config = dict(
    num_hidden_layers=16,
    hidden_size=256,
    num_attention_heads=4,
    num_key_value_heads=2,
    head_dim=64,
    intermediate_size=768,
    vocab_size=4096,
    hidden_act='geglu',
    norm='layernorm',
    norm_place='pre',
    norm_eps=1e-06,
    positions='rope',
    rope_theta=10000.0,
    rope_fraction=1.0,
    qk_norm=True,
    attn_scale=0.128,
    bias='none',
    tie_word_embeddings=True,
    parallel_block=False,
    extras=['value embeddings', 'short convolutions'],
    init='normal',
    init_std_qkv=0.0473,
    init_std_o=0.0,
    init_std_up=0.0473,
    init_std_down=0.0,
    optimizer='adamw',
    learning_rate=0.00353,
    beta1=0.9,
    beta2=0.99,
    weight_decay=0.074,
    lr_head=0.00794,
    warmup_steps=364,
    schedule='wsd',
    decay_fraction=0.6,
    decay_shape='linear',
    final_lr_fraction=0.0,
    batch_tokens=131072,
    max_seq_len=512,
    doc_mask=True,
    train_tokens=573900000,
    max_steps=4379,
    dataset='wikipedia_en',
)
Each number is 128 + 24 x the weight over its row's rms, rounded and kept within 0 to 255. Layers, rows and columns count from 0. Numbers have three digits each. The size before them is the row's rms in percent of the matrix's.

# layer 4 MLP gate, 768x256, rms 0.135, rows 609-645, columns 128-255
091:153122084171139094136091132132067118150122155126178097131137157110132121106113187148125168119116135107100093080120111104139126122141106154109139135154125132120125177150149157128119140143176125144163120119102117126117164130102133114125124168105133095114136108137133152136082116106122147075156155117090134136074135114136124095095100154158119113104113130108110109139128110111084137115125
102:166101166173160126140115158122133127147116148131113130133161117136135127108167097085140132093118119149147133129080140098184101136116141117145132104160108125083127100136117148137169104163111102125158115104101125100135142156149110153105163165161163046140135131097095140175104096122145132105145150113114147157154130132099127110091160116085133134137136121156138097116159163138107105131104
097:126123140121108130109165128074122035157109108140163130128110130122116130169105149181120110133117155140115129120158105149165132091123108152158135153153131135145116130108109118143144107157133134132147151132122117108101091136115112108141110132113134132122108094102154117148139156112133152175114137151131134127102120112159135174160136177134131094133141126125123109144134141135141119144094
100:159129108135107128147143120157111136124163097139101110133132143089094170129134174134113093089115116128135127176114136130120113138099096124165146106131112077171170120115134133086095130103138100129128152159162112150122115118109138162112136168152138156129136111077156061106140093134128120165185112132083123174105137107155126155109117174120128143157150109135128128115113160120142139172117
106:141124116149129164121144123112115109097112075125088157112115102098084153159144138145127146094120116122150119127116126158128094130131136124117173128144082103121088136144114146123154104143134141141137118137122147129120145081104136160082175171163115131131143091101142134138115138161105146154157106130149107156101134081114139142114175139108095110146159104093115086134128158148175149188145
098:146122132118158120170181086147099158139091128074077116110083129128109139142141094147117148119176110090128121157154102127106159090153159133151149101134134117107135142156121107126148129148118084124133110104155147136128122126162139103128134118147182069094136170145084080142145102148120143132132129132099118135139129135152153086084158085142117141160136104123142168098076123136121133131173
099:113105124119112115133117087159144107114159097128149090111107102092159135101174148099107122158089110166102122128120160165102118116101065126133166103133150121174066141172141103116187092177110104127129143126146100124104106140116103099087169168196141138135083102169137130127129139136086172118120127134088156150118120130138097131121165138152118135122142140151162130107113117131147101144201
102:149149104166110140143107115119122112124143139148149133095119106136094155100163106137128103109100129145106112114152130168131107115149130122125140144117150147133108146144094124136099142166140149125189111166127096148124148121114113165098147142156133130133165113131123121085138071170141108128145139164147136144113096125128154078087147132143104162133175113186133116114168133116189128159135
097:145117094148155157144137080138104153165126118137144110098066153064094143151079102134126113143134155133158137146108119133115073157157133171118134154112160132121112133122146090096131097138159086099127127131166122137058134114138144092132118123142140159124158108137120127155121139081104104147132147138137172127065112093155138133093159128153137162136078108147080114108076125111173148141144
101:152153081135117146151133083156144143093139108136169134122131144125145139112167131150159143154166095122111106140140173141125139150096151125117178123138135139169079130160121148073078161141141128179136176144120128152116109107147103148079155112142116099141105131126145118129124133111131096094143134084182142160098160098110087165076163072115104160147098131138089108119130081141148143129121
105:154143158143108121161120074112128103063111159120121108105108071105099120134090139128132127139145114133095106116127121171116139144135144146165133114136125140142103127126090088111124139158090124130141110099197128111146139155120138129119127147174110113120165113122121137140141118106123139111132131167158100116098131117113125118157171101121127120127121132120123117128127149138120091146184
101:143104124158117126118114095113129143168121154165117117103122133149129175151196150140106103129107076115115161126135108125133103147165101160163146087143163095136114160168104142099139137183156149155113086115120119143116137126084139115152098105137124150105129124141132143110153129116130106119181088175139128104105162134128143113137171080164132154118093115110165121143136151171154154176138
085:182117102115163139116158100150142147133109155110131111147118099151132169112085162140175072094135147109128086158171129126121157161121109150179147136185140121106153170153112184129124126091115113073099101117111153109129153122102114106142131107141156104115114175180119127154110151159090143149160154154151086112110122074147131110101144160156099154123133136113119141163138154119128147125130
103:140133164139164138145119120111163101108099157144164122058111119118114134107108155121095138100110169170125109142103147158123117096117084148151122139107105160143103117110093132096136107162133099124154090084126138130132110163108117086105133145183122149144137135166114096159145109166077103081150116179139142122111132113144137131136158144136105132182157106149127133105123082121133132130162
100:126088148161141129105076077097108095122150088096117135114184124136114135130117098159155114139105136130106108124137139125189155154087132101153137095123106111168139105119130107097087086173117161132084157131116133163139129141103171136146121148116143118131120111120161118125101094126147118112173149176106113196124135107147117072175121106135143174131117132093131124125098143143139118136097
104:112161110099130124123135103097146106134064129156137088094120088138130160104091141110182121141094137139147156146132163096118131126110146115203122107175130138106081114142133152093123126126134123126135105143110151154117130129097135123136143147119121140092143110095117147111141074111144125129117136123139161152123109161159152147114144136137123102129097134125160098116083147117160111116135
099:128146088145119145127156109119155066125096137163162120111160138144118132103125105124168118115126124158126129175152133100195131148149135135148145081130089105145105147155129116118088113130110110147115111145153102129090103116099097133173127136118147138142134116107127147122165145138144116172129114115111083113139127111152161135121116117122104144116165105107157082160118156133137106154110
105:157130126119133136134113106138130149164104134124113100109125107087123134092113091122080146111145151139111113104123136129121126086111133149143120090128127118142116164137123187124122159138174142122151131148141107147127100145076121091077178150111170123103178111131177159143149151151147090083185155145067095130138149145159112139075119126137086148111124097145102132114091127175109110097175
099:150129158132108162145130113146151101117141140126182120115124133102121146148099156138094161163143124142146172120190213107128091130115105096104150117122165163131131139107105103132114124130151110128163111110099121114158135135143111110151145118180127089087158132138168134150155130118140113148127131177140147188133142108143114095142130110103116145142122119126136137155155108154147141129155
097:106173124130124077101119116101134111114136131169129170119122101153089087129129142121140162157106147154173119100080134174137200154119128133140159127151173104109130037144124141104119148148115093150112136125151112089142109151147106105121125099103133166133094145138137108126115125147129145076108133135137158108143114141129134098144183100120125148104075121152104117137163058105127052117122
091:134145119154126099130141110159137085062111132220157126127120114143102066120123120115129160113102111141088156177108165137160183149126063109154128134078148164120125134161133127131126107140102128098104133108148101081147126118112139113134110128083155143132111168146098125165153076093122123131116130150095149125145113076131137106138111135114143088111129131153144132145152147138133114144142
096:157155105149125144128124151084105137119120109124121107158124134098139151073083129106090120111148066139154170122137124124118121124107092141158198115091147148136117120116076151146125143138125114140165117150151101178138146114090104147092124115119129104105147104106127146185132094129173094133140162109145125145089126148161095156095123135125131136120124129144142143131175129144184105120142
100:116118169160111121104144151114161125126125093099102116129068127085153188121136117093106133039129174099164132110160185087109120138137127130150139136106146112164108162159089108092137112120122131100185138138142131144137121101120094129146106161127174169112160123143138111109113080105119103140129136149121109141139122126148135157133109124117129131138123168141133108152144131122139135114127
100:172123092184084108098096141145093090182144166133097122125161139160128182107127145118122118090123120150134109163118143085127131102173132124122128144141156110166131118138136113125098131171107100156153152160177124107105154154143092176107162122145167102133124091121106133148111139131137108092124096131086114147107129137137107132154116159130129144138174097152136142086090168132109144085136
106:146116116143103108128118134112159077154105110121121109141127092111109172124101151138123121150132169152148157126150165115133125144138111129155151125148130118166094106111172142120116130088128139141148106173120104116096113113102182141118166141164152159117109134129125100105117104099151113141155083132119103141136153082141128158122113120117120145139123096132158066157114124111119146103156
098:165139171118136132133113136165126183133098089102129125110160147097148152125092140118139102098167100091098130123106145129118110103053140149133154165181111117111128139144142138096109172133144088143122140129143117174099148124121153125149146112118159135120132104091108127117105143120131125142132132117145118132134115090137125113077166102139141148111141096100155144091118129115117124120140
097:151141130146131125131120096119121113114152159110147143126137092102117128169092122124128112166109160156117111105122152111140114092117137154102147155143184102156112120132140124130116128153097107167159100142109092146134150145123148090112171170115128116099092132112096136118106107173123147119108078120103131141089136139157077088106113162068109123123147155169124122121109125131136136139120
093:123097104145127177146085110099173109072127129145136141106160135147156116079095122163130136144155139146143140144158123119123102092116116128125147103137134108128162114154132111071121145140114135125097102072134124165106177139145183095141148149138144121141131125129141187145160126145100154119131135153088125146138122110131131121102156136103133090124132104103099150123137101131138107109125
098:137106144120107129124136125163150128086116078131150146110159133146125154131143154173082095106099135163172162131117113131125096170107114182135117146126127150138133141177145154062116133118141131131156125123104137150113126164105118129120112182152141099151172128126123149106126131104059134076147129160130162135119137140114130114089140142155137139112124105135115136136123100137161135086117
099:115169186128125130158146066098138104111114124118163101100142117118125132142164158102164125131119166134114137137126112099126128091119122142105125129169178114146106126106084090056109099143127088128126123119146142121106150194135132129142164131132131102133165136130103156134137109125122150112160117163179154126116144145141110121163173118128162105126128168151135189092141100099171147161141
096:104133107098126136126120147071130100114134122143145132119115105172106150097126139154146131133127092134136112186137113136129135142104173172125159147159092114149120163123114080118119083143156141170106134161145122119150120089176123120092130146142120092135150104116125132114107160100107153123102126123170162117132148168149124135181133113105097067124157098136151120136117160146162126128148
103:142143074165191112103081125120122108114113082141113130107141148109104147143138108125136143141111141167105094121098141170147144156128099185189119105145131095170145120161091163104172160147089117165101112109150085141130110145128126130089145148130084148118132098088133097084128121134131130110126189149114157143122149123151096164114134128117126171136161138107137164073118154134121136122119
094:157126101124117151126149139141119145114140136140113076114090127152090128131141116133162109139145121119102127104140149113123141171065106117109127134136096112140141134151140137159126173165146140106115125154137140110128111133150118134075147123167134132110158081142123153113195158156112129071136078121104166165131154141121119120140144138161099116090132145158128156101170098151131116129128
103:152105117126149109160129119119157124031122121107146084143157099158129155117112118104137110101108126141123102137161153128164118148121098149139128106149112091172108112137078142149136129149125077146128080105112116153098169098124168143139104160117131164135141120118148147139157132117123148093146145157182148129103141109154118156161143145134097125113165125119092170127126114130140094108148
102:114139080094095142150120149095136164127166115143127150141125145130102196082133139133135115112149113177150128134113118165151113140115181152166118160129112143139088125123105127137139096122119143110139129140166120137109126110111117143104126149175151128090156084120158076119138114139188096115136121113119157119136134152150096154127176102103141058099154098175164127154112122127137133165126
099:145095109137170135136096084115100143158113182128148085098098114106111153119140140146127101137111175123130131104148145124132155159147146134151136076145085104107122146162061110143136143122096135106127124126090139144130122099103158122121104122127121137144118086089166111115107155123097102117171093120074124139114144146157162075139135084093063139134138126139090134111102101148097103099093
094:162146108137113123103110135173109113112149146162092110141122093111066128121110148125148097129091131131134117119097147160129117138109109102152144068106125089118140109165114132171163174161151191121106093122101119117087126109106127117127165141112118100148154133115156128124127159156116131154159120114125102141127121111115133128125100110159118119155090153157125116124171159158136111139112
# layer 4 MLP up, 768x256, rms 0.139, rows 609-644, columns 128-255
092:139146140104155098105147107153150131117141127125076114119136161139128143157103142178159122110126121137122166158134141095145130130070124119102088117115074103113087132124112147101138135111163116154109174132086155153132103170109172082181102134159128111173153146099130156141133124139112106167135098118104118104140137116089122158127105165108131155159101126112156102071112140136104143099160
100:114136113094094123127154085100138124145136111110153149149133121106161140105148128105114172139136121077139179118174140125113144109094138103096116088128127135103148099125097122094121137117119175170111102136213136105128091123108122168153124125172085084150135143106099084120115118119129142157161130172126156088130131114169123142171115156150114111115129051085122107106124178120109140118106
100:110153131146161156129159187110120118158075061152116105146165146124110146105157100151119134117108164123122133081144168133167129155106120124075159101148122155144100138088109177119126153137114141166135164132156121126094102130118151095092111165165133159101153113092125117127123105105105112145125110156131115146097129096154120167114160142142147130164116131103109134153090116145122110153165
103:090148097130138118152128095149097123122124153140123124144126099099119112085142097126146160121119156136142136137158132119162137086146105128129126134157139144192104101119123143142145097109177094163093156128151139152158152135120129145165112112121103114087142100130200119146083107050106082163138136147127136129107130124118112094120111145124143121143097098135117145146091136134155098150181
114:118127126152134078118161151112212109083115133158160142134133125150106081106133132146125119102140119142155096110115130109100145090101078138156097124120125142110099119129108099120151150121157144132139107105124120111146123150100095124092095121122128150114182131108150182157133136089162130137116156142168132122109114165152154092149125111126173147161128146152151102149150115185137061117151
095:146153100138105166115130149093147136143155164151163159132108113138144138150093155111119138154158092125126162135167118164144108116115110110151109104112112154090133137146110096131152104188109108097123168069128138160133138075140154111149125161106145094152101129117091109109147129131143138192135135112126147090159122135122121132177123090115063130129140124099125111163141171112100153140153
100:131105168138171141168104151115135148117136151116138160166128148145128112131131104110151129140112122148153122162152108105137129120093126100086178148149068114111096112081125108109119124184124167126093141126139124121151128150147190118114174112119160126128115130110146078145112135115096118153153141086142106124130146058120144108138183085170138141155127114154114124125118189129148139153128
099:139095131124112144156117107148126137139103140132149125098093130147147159100122128146117114144108160098154151100131149080144144091115121140157052124115170111108145097152152094119093150107129138123111086139136123161114166089124161146104114146160114108143154092127091133120135108138117139110125097140143127113089105097143139144121137117097078132117106146173137128083094135163121128121128
098:133152129107114126107142182155182127105125123118125147094115100138140130133151180084121071114128096162088156165149133132154121096108127117172104129148082115167125135131085104162172143146132123164135135146165122130152131113093147085129171110147106141121136120114124120146113140100112178135097140107113132102123106131121125132140139153111141091120156085101110098105137154134107129140130
101:112148078126119117110118138110091123119115102129112137122152129150129119077142101125100099117114091157151147096090140148130127134157139095128102131154164148094147094126095115113109103144119122161095135125136128093159140120147118143185122133154111128129125133124130107124103169139091058161150126127117130151115090152160061108131127156149143095134134112140107128159116138153119111118171
106:118135185105121113116119121123119103128137134138095114130139103115155155166118116102113135100149121139160139152140131156156127145164161133182141091146118148146160106127132135119095097170099096122099128158146125166117143118151173115116141102084103097174122118111103153188138102095086116088146116136139142094146141125134124103143126096083124137099132126127080115109157086145141121171146
098:108133180110144126140130125120136119157114146138066115153087073142132134145112124131115147154128127090113162104115130138113088165098094171118115099117148141097168097104082158134128104143104156128112116098114154126148105124123151128138102148126157112186133100099136094150115129092122108159118141145196116134116109102143148101139116096131136137077120113161103117089104122127135139115130
088:120107141105144140140120152123149105140111121097113135136112161166166193137138187124199105100140148117147113119153140131154071133139144128140118143118106127138142198116124143133100135142123176123130089123118136149127137114131151134154146106120094157137115170159094130109136131118103137118116152117154123116124121124120148118099106153174119158123146144080096126145072106179098187157118
106:154164066100092165149114171122128143129119121126119123119132148154115132146108140146120142140079143094102133169154147112139151111120116183132069093121101140168133123136118121109161121131148154147115145073127128153113100120133146121155096155154085128107134191139129128137116167157141134077118124102134139149163146143114127130099113135138144139149117125084137168119123126150131132128147
100:060146138146125169111149138137154124116144090121114088155128114100116112125114122144086163118086157114136107096117162137126146132149122127144161146160135133152169105141148108185111129156103132109125125110125129139121109190107111123170095102143104163128125107124128145113143138129211156118115151139122121082146179145139098115119114130162084106087089116101180147120148125148136112141104
104:151135139129117132161123103121182100105100106143172125139107110120101103127104119106108089121135124171155135088128121165131122145104154158115129143136064097130106154113162128128177119209113168076147162139112151082136122111167121119147123134128172163144104100144123131107121101104118141122113139115117138059135105104163160168107136118122143124150127149118092140112135134130103143159128
098:148184122083086120166148143125074100172135167089068075119149137111145120152180145132125133100122151107124122140139113130129160098118109178113130151119133129153070130149117138143137150122090130157148112121111096190131109085119099140152140148158176112123132120107194159083128162128159107157151099133116144138133136106087127136149131169119098103114135149121106137125136126123124114124126
097:156137127152134153097142175158115150172130084133113114119125112116078135163153146142128156127096085124136113153085131080148148127104158101116157145142091105180153148147138113127133120159113115077101072129137154130105109148119094136174134083127132180147111105123158127109114162110118118111116115089139132150124136138163112093107129112136133167122081121099119113155112166147154155146122
099:110098171123167156122140116160109133157111133154129110123116118111095114144121101113092149129144146116139166122134145127110131099085108125137133141115134126095127109139140133138149063114127135117102126141113098131111152129151103145101151091142083167100159090142136145101184143139121104152127082162099129165127125138173143120140173054095132143096123135156150140162149134122130111153114
091:122132141135114136124100158156122092110101116083134172139145145121154155110154119102114142152132113115085193130145170115135101154098135126135155113124129148112111149101121129140155169156166145151109111100140132171123128121142110177140126135109112123181139149116114124135138119115146130079121114124145111104138119141119081137116140147196124104132158107124135166135153109090137127145122
088:127125110146126137137110115117133110102132118167134075110116162110069128107121121167162119130128136152132121094091137179140154117126096113125133131113164107166097141159129147126118123135114098114132167141123100071086144131138139102108141115123122115107114089156121128136139129135174112127117140134128118116130111089127145123132147123074139129138110142146147120090143128163135105127135
095:168111135108081112126154101142107124150143138136145107160150172104154115128138131101135145099171109094136125119132091149103156141158124120128110109170102143115129079129121159097091155117155152134164107167145096113083092173126146128102082153138133128134123144127171142130143114124176126164101101131193092102137126148140153160113104160139119155089069110110128094144123133136118129144160
099:174086057149093131111157146099187136136117122122112117148120126100139119157151181083136119159109081146115100138107089160128150126130144139162117145145161125147135100183124115144140147082143134147141137186096066133098140129107139077123147132116156127134119103142128102138109124126107110159111119161110142125134092114107107118160147166127110108135141067109129139118151148106116109160096
098:088109138158091116130128142168119146135100165115129110137091099082164151118150141148150142131150108115165111155163183158089112160095103152135141117140109163105124147117113173101107147129181088150128167135131088177106133071128123145158118147142160152178121117153110099168137174152104151152155111076156120122112118150127085125155103124145147110112114138121118135107131122133134122116112
101:166168083143151121112114163144133127130108163125121163112178147138118141120148175118096136126157101121120113119090134157176132126088141098147089159101149145144110116122116104146161106141131113121089121146092084129100087116124141130147142145159146124152124135130107110114143129140152096119117099125131138129132123158166125135144183113105113111188089102098093112093108126141110136130086
097:113095146134108104115186127182122117130157092169119108147145140105127122139125128134124170135073156167106144137142124135137125135125119134105149117095118155148115141160150122122135074115092121149092122058125157119149155161146127072101129124093089121102160153174167147138122086143099124141131150149125128140114121130143120104142117138129104154109137103122188138141074108151127149130078
097:121139102177090085136116135151142132122123105128169170079118105157135131159074109118079158143092123132122167180122090155136116112108123191115133140122160157125126138152162122085108142178115135103097134164138118131130155123101169145137121076139123107105099142102098111132161098098125127117145096160089146142105126086115106128129092119111116151105157122144120134136122146109107121148132
090:095129136116141159126097123142110154158105139141107114104123121108121131132115139148114209161153152140132138123136181142112130102119117129167103112126126096107127119137108158109109083131112135111107163144117133110148128099108144133105119173153125160139116163131138100160129166129066113101121147165129151127100132117118131133147111142069092158127092142113158153127143160176096125135162
102:148155125134143126118126118117124143135085155119123116123142115122086124106095083093130150140161126123107122153093124127087118180159147098153135119141071169075112117087152132126156103112103159160089144155107138169192105084130127167161122111112132138110101125139136141185151140095167108165149177107150130138112119156104119168108165101136121148153121091148157090124137132138148126112133
100:115116144088127127086105124112145096102124138128135165147116121105132123104138087137147109153088116108084090106111128128165128098098098122133120106090116189146131143188183102147094125129129149086133150128100130131105127122144134157124126107118123135143162117135100147109153127185137097112119120149150110101095130169114114130099114123092161126157144113072159133135202109116121154121107
100:121107127155107114130126113117118130140145112122116108106119130111078133155122092156099120114120091103114092116131128150093129147109138142148142147101118139120123171143124091115178116114160108132100160158129129151095098148130111128132151159152150130119162158128125118157059164119139111131142132102137122188106127113113128112125143079101128111169130137148183084137100142150128158129080
102:128119119126113117120158144101075124100166137126092125157161111124129127135108103150134119164124146127171127141149150113124142121144122144106144187140137148120102135128166113131100135123122117138121108109127134104179107127110119128158172212122111133084162133164106112166147133119097146126136091147152154101113092102120096113174093134111151130128126084180124142127135157106164104162144
095:145103143138106136094099124147083136131121097108114158153123147107128124076095154122153137148125165153148136147164129048160134131157116108125120108142158166141109141121115131118141095084128109146126122147085115131130142160141127139135121125125124115077122148137144186126119121101157084158139137115170081134124149114108126130043134134140130110182147111152141123137140093079140123125166
103:151133106123088118130129126108168126128147148138096102100080152112108110068191106110117128112176163127102104087156139109120124157125148131110127080088123114128107146118147109162165105115142152118139124115138122104197105112101141129093140174126155122107144137148140129132148120131110159136084100129113088100161127091109122178075115152122156117119139159130143114096139138164107133125119
102:099153156132141132125118151180147123119119146095107137096169089159085131096091109147112116129144118107105111077129121113140137149143151132116076073207099157081161124129124120109121141110107105121146123112185124142118174129109190147137109151159113098125140133134127157103119128126117123095114115119121147123096124125150144140086150115146133113135120160158128174124114129063128146155103
104:134135135098143128110158135127102129124116122145156133150184163122115116084111108134149156116127132160151064136102162127138137132098149130118116170134165150130118134116144093122158136121145121143163129127133131181168112121124118096098140114127113158118136147124140101104130153132123129114132120117136173139170161125137133089140120163079147163108107153091102148137138130154153096139125
# layer 4 MLP down (transposed), 768x256, rms 0.132, rows 609-644, columns 128-255
094:106198125160072137129149147181134142094106145141142158100112128139142116137124170106117126126168111108129133114136106116093163123105187123171143100162158142115150093117077130133152115155105131101118101095158135111106151099116140102096147165164116146073127123122138141141105086122138146181131122161151175130102124133141138138131200079155127091129134119147143144121181131133121123158103
100:139121155138134126116087122103120153150141198136124138142156130118095130122115129161139100165125143081133134122090136146139123128121132094118136107175148134104142112145140172125159174169118071126141103110075152137195123128112120103130102123143132098142148154118120133161111151133084162096159141106161119170122100145071108107139102153126162132135073144170125117150154118154123130141127
101:130092117128127128154170103140142130106146112188131135115134129138143149150115100146176119074101118175107158125072153141165139093088155168144096157101139102161093136116124115154120111098107174168114140141109150132131126096084127145171132116156121147122105174111084159113114125106123156110134111167094125106132165148133107139111175074157120162126085105100110158136109151110122119098127
102:131132113106107127140129150137114098073117126123107102134150160131121109133122138109183151128152159119094113126141125157124177134153129120142119125135135185222104129159107093155149107100117149156123097104119179156067170147115151105150149099149107134098149113130151114134099138098118058108114131121140140090104158092070101149081100144082156134094135117114132104127115169137108134089137
110:086156149107107130120152130102146131122097112117132147119142111152122142122124114131153150085143155123133107082112152137118140123107077124179123116114121132178126148173160117093134152137132128135116144103150137094142147127080085187087099143150122161157106098124083117146134125116155132118128148143100107131147120131151103110104143125145100162151095141125121130129124127131131137122146
098:127121128142159112128145107137118136138112143120141099112140100163160098144144147106162105107155145127129142135119125083084172141120164124193129090064149149144123115084154126136135133092160137176129112178108107118144068131182163093121128155112127171071081139109180120165164143145146091151109096138119113127155129116111116113112138109132166162101130109102109138162132088102124114149130
103:117083133101116117129120107119132144111173108122108158125116125135160086145085118141107143142146108145131118164120098069143134129134143118105157084127134133129133135115116092128146136138088147058141123168134112166132100140117087138130170123137131091117125155189149176131146093129137125109162128127152116098128137135128141110056156077145125148131156145162135119131116144098145132095135
099:094146133096179144122135137113152162142117127128132140116163198104097136076105128139069149136114126174124109152138132131105111125141165099137114137124121109109136101146140145111158120131155134119118118109119128154100121131116108140138113085099143111159150171125134092131120135107161159115124119086119140148075155088172100142101134131174158104121110097131139162118091105113091091100134
098:158149123154123137101125087140113160103169114124099144090090170152136160134158151150123151090138116124151148144125115100137106132094094115143155108157146122112118115115132097104108105110151146122102130143163166148065102110151115147137144130153145115146101121148060149167112163082096124141125130093122143134106169139117123139124151123131129098136150145131125178082129122163161183122139
102:122149114122171125109115125126135132094132132150091115122087133136135116125122129113123120132150110081160125094131109159155122152124195141133159130115148104111154109155183131110128156101096131114159145112169135137122129128164121136135084166127114119109168114108086105170128134095088081200147155162102177103104145150139142133120135147129110127108098119146114111113117107133140127135119
104:171140143136130115145125126155136124099126128140149148070114070080155100106123121135089062106121112121125121144120118149109125199122133120146146143131152097128115129111120112157107129125119185150129121129110155111135115154134112104098117103125140151150093121135121134105118115127124148149132134162101134180091114143120135141101121147139146114122147114155129119096159083120140098137167
099:096129138140169166173136128140077134114142118120120150150133133153143115153127118145084100133137138137092086075127123124131149101100121130070120103077148127084123109101115121159153134124094089178155128148141126069152108114150130128119182157133119138107126127121153137127118130143107124149125137111118128174183140126072186150093163147142126128129121111137134104103152131188118150145122
092:164119133100105124141124128123122097133143143100129157099120116128115107118098147121115112113151151119103135099158119108104123084121125138155145124115133099108125118147130129110139118150144107128120115126124164154117114120126113097074137129155144089123126108134123121134112104133139110141145160105135144162139171142160135130121116134125151097124151135132114122119107151097109138125146
105:104132115095141119143106116085153109112158108107099132131125113147117127161140106132122170109072136135153117106117137190110112121167087156099090090082178118193122141106155126142128145094144122135153138135127138157166152131110118133142124094142171066160176118152208157091114123143110161150060143114166118153140096106131150177065099160126150128126103111115122137142143152104140137126169
102:103138109092134136158093166128139107105136114135125106087108149152150140148128151129097122101131138160140084104160133127150121098165107118164097099143148118112124182099077098134102146144105097134120138167113125121130161139114183141174131113157101117108137126122083120134118123115093123165163163127151113150134133108121121165137171136080109144126132154124118111158156135132128104107171
106:084090174070101131101102142174162143134133128119118121163147134167106100133129105153116139126121138158176124121071115100124112146088114101143119155148111111135102141144125112100071122133160158133103175162148138110131152161126149124110123169149140112120128121102115089100112130118149085093162105161142128110138114134155139101132138100178131152157135132092104132134108101124125111108136
097:135143115154116176114090151112087102166140129118152149115140133090132135148105119095117126127121108125138138134130115104116136164132136092167099119113110127127075076132098149151121112096151091164142111140149088125134135104125099177132120095140139132135120154134124186162106136126169140126135141088162125122108125141137161077175096127100096113074137125153171153105096149090124105124096
098:145135136104140168157107128125151108179149168094116130111118109110142099121120122137137098094091120115108118105111089136108093154160131151148124112121152138096129103143122107125133113099161127176149118118110087129147100118118093127094099081151102150150136111125161099137148120130154096091124144125175161113147102131131121119116101108169141144116152146139110133091119120116165118122130
100:128142109126145129125122098112131152116170159093115114128146138173122110087155141113131126098097159136131148136130113137121139136140153147160120163112148116163098121131129142147139084160141125128115119131115137163112123135098160131124108121119093149149138128129127126152080135172128158099120096143107140178118113071163120178162117135113157124135134162123129076192146127109103106106087
092:086151118123146101112100135098138135118130119127121089168129127135089102147147138147132127094127161173149099127079093117106156099109153120132113097111112123148088126151121140130125157093109115117143126149126128075140087150131109109140136117127121139087133111123164116116110134145151130135103131130102122136108114092166168124128132089087139140142084149148111117137118142163124134115141
083:106109111075093099142128114152111121140160122103118160133126123122131103146117145128124137166112117109137132150155115112128102149116112142126162126132090132084160099153142120116136106143141156144137115135114140236163110119159107145168102132113102135143162143137106161107115126108129139121147148126143154112095107144129111138130094140163123136134127127159137137149124134145174161113107
095:152116120142118143115112136100158101089162115117112099183157163111142126125176157088140152170135163131111167115124154118146121104148115145116120137133116072144141139072159149126122089172171150083107140130116122154062102132133156112137130118125120129133143114102116137070174099155146122130080148119120138127151136085145141138114111182140120092107138115090121120136092110126129181103174
099:133141178135079128151120101120154109142113109131106095140145143129143106173140118098145147129117131069112107092148094149157149148150151149126096142100148127124137144208139156107142126143163115150166090150174131115122147128143076136150145174144135131096137179132089100131110150138135154111157120121176142154157121096162089150113115162132134136115145151136124099122134138089145140094127
099:101111092131127121127111090155114125138178127128161103148154086136114113111122138135089102120118091143091137113107127122143163152167134120117146115140099135157129104138149169156112135093079124120161153129113104153122180133113146130131151105152168141164106141155147097113126152142110136096143170134140162110118109127134125127107123094161158131165141123135141154117129103101109105124101
102:138121096155112144146164108119111109103125098157103092149127152096093117134097115101110172146149133166120099130126121138126127132140154075131153167112156121139143116082155168111134125142086134161151147089168116096088108164151161117164143119115100114129149114124133137147120142136163112142131136097132152156171104130182129119131125158140141184142118153112063139110117100156166106109126
095:043119142143133142143122112138111183091103134125094082160131134111111161117128134098130119154156114106107107153151093120120132119146128095129149120163139107155129133132143144113133150091107142125130089112118105129117120162089111148122127114145169133120158131148121120114096129118148185129114101137149127100156120133110155122158168071112100149161144101113146136125161124171116122124161
096:127110153086139116118145116138107156189159169130129095153142129125109112120135124124103164136107138141146125129097180139130105142149104126104099107130125121093112138114139122133144184095153134131131157119142144125151134136057116160112094132137145083120107096118141110109113177198112142101140131129151129152132172123133110151104123152107117116120118140126156098155143108128153120117141
085:137217183108147098130128147116104112124150105115122121133133140083135101137199110139153136107114121108094158104162127081134165107142150099151123140067105125127123116101135139158141103158118098146180131131155166110157091142092131155144137169188123124118141113138131118129110137100139116092108130128140138133166109071154135149132151148148114156112142175142110108109139138146091149124153
102:107166132137115139130139124116140117149101211129138102062120115150152136126110111118101136145118137138123157147112145155116155130091129138140142142155125142142062098141114143157095093155135121107153172144084121109129145086146117110134129089125158140130138101122161124120119141119129118132175156101198143135121093138118149138142137178151119151146136111118134133129113141131091074131129
102:048125102131125156091084103114124151114088172112107145120132103116169189141145162099076144160101139096138169147133171118150133116102130115112146140110172141151157104139111121140106151136187120094096118126083124142083129092135124095141151135071141120111145160130144131101122157166143127121112116145165109113110134160069089182114114157123137128173143093138120088123150146128130150136148
100:141163172146136147087146138111128139140160104128140146158137119122149121105145176100105135149159137144089164142108128126127165161151130104184067120097146134150134122100150149114124152134107083069092165148163130119149088101114121129139123161092069081109131143126134125126112134127132137079148113112131092140094137154123160150071113127112108066126116131126107155109151134123098126156127
102:138130113142114141146120121093124105146139122071113124098089098156170079135109131112109101096121145141148132173122178095136096124134113129118108117135107111158156146190137148133131131154119114123103166110125099086115106162123162164116141112165128100108161098108125157118127122147112101152121125110143113126120130112151110155081114109136116161132127127140133127160146121112143143140154
091:152155099139110143117137123156121142106113138171123158103088147126119089098111135126133115135120105139133156126137108094146142124109083091156130131149151143102097150121117144122160153109160108140168162115129117053094135137094111139090144108135088112202132140109140116137142132145116152062119093146147144113122107103118147105122132094103121129142128121111147144166108134162121120115115
104:144101132106110133116151100119109111139133137122089107159103107144114159129172136146118115126147153130136139149137129134124147140151141165102099127147127120104135171107074145166132112138163135116135125112115143091135130132101121144103129180101151124071174163147172131131160128085124114157143095160151098138094124130131079164148140144140164112131160168105109164123161137174137106133090
101:121090116111100164118093128156150097124097131138140141149138149148124144110132125131145153105090101122155160126121129129070136135149049140159114124156143153128128184139120125125143109156147089131136122118077146157155136117169113194155092155102133160152115096126130103130081144101141103112109122100104153156127120141143153166143128160143160101160106142103130122144132135125153145107124
102:165122136157107105128119144139107142089157132139143202143131082105085071133140102123152141139081132145165071112150131103091158127081118131117133121160144121157114152086135148130129121120121123123071145131154138116148109104077133139100130155128150115189164121122088127107159149141113095112142148104135135122137145116139060091121134128109147144166119123138150161126141177138117097112116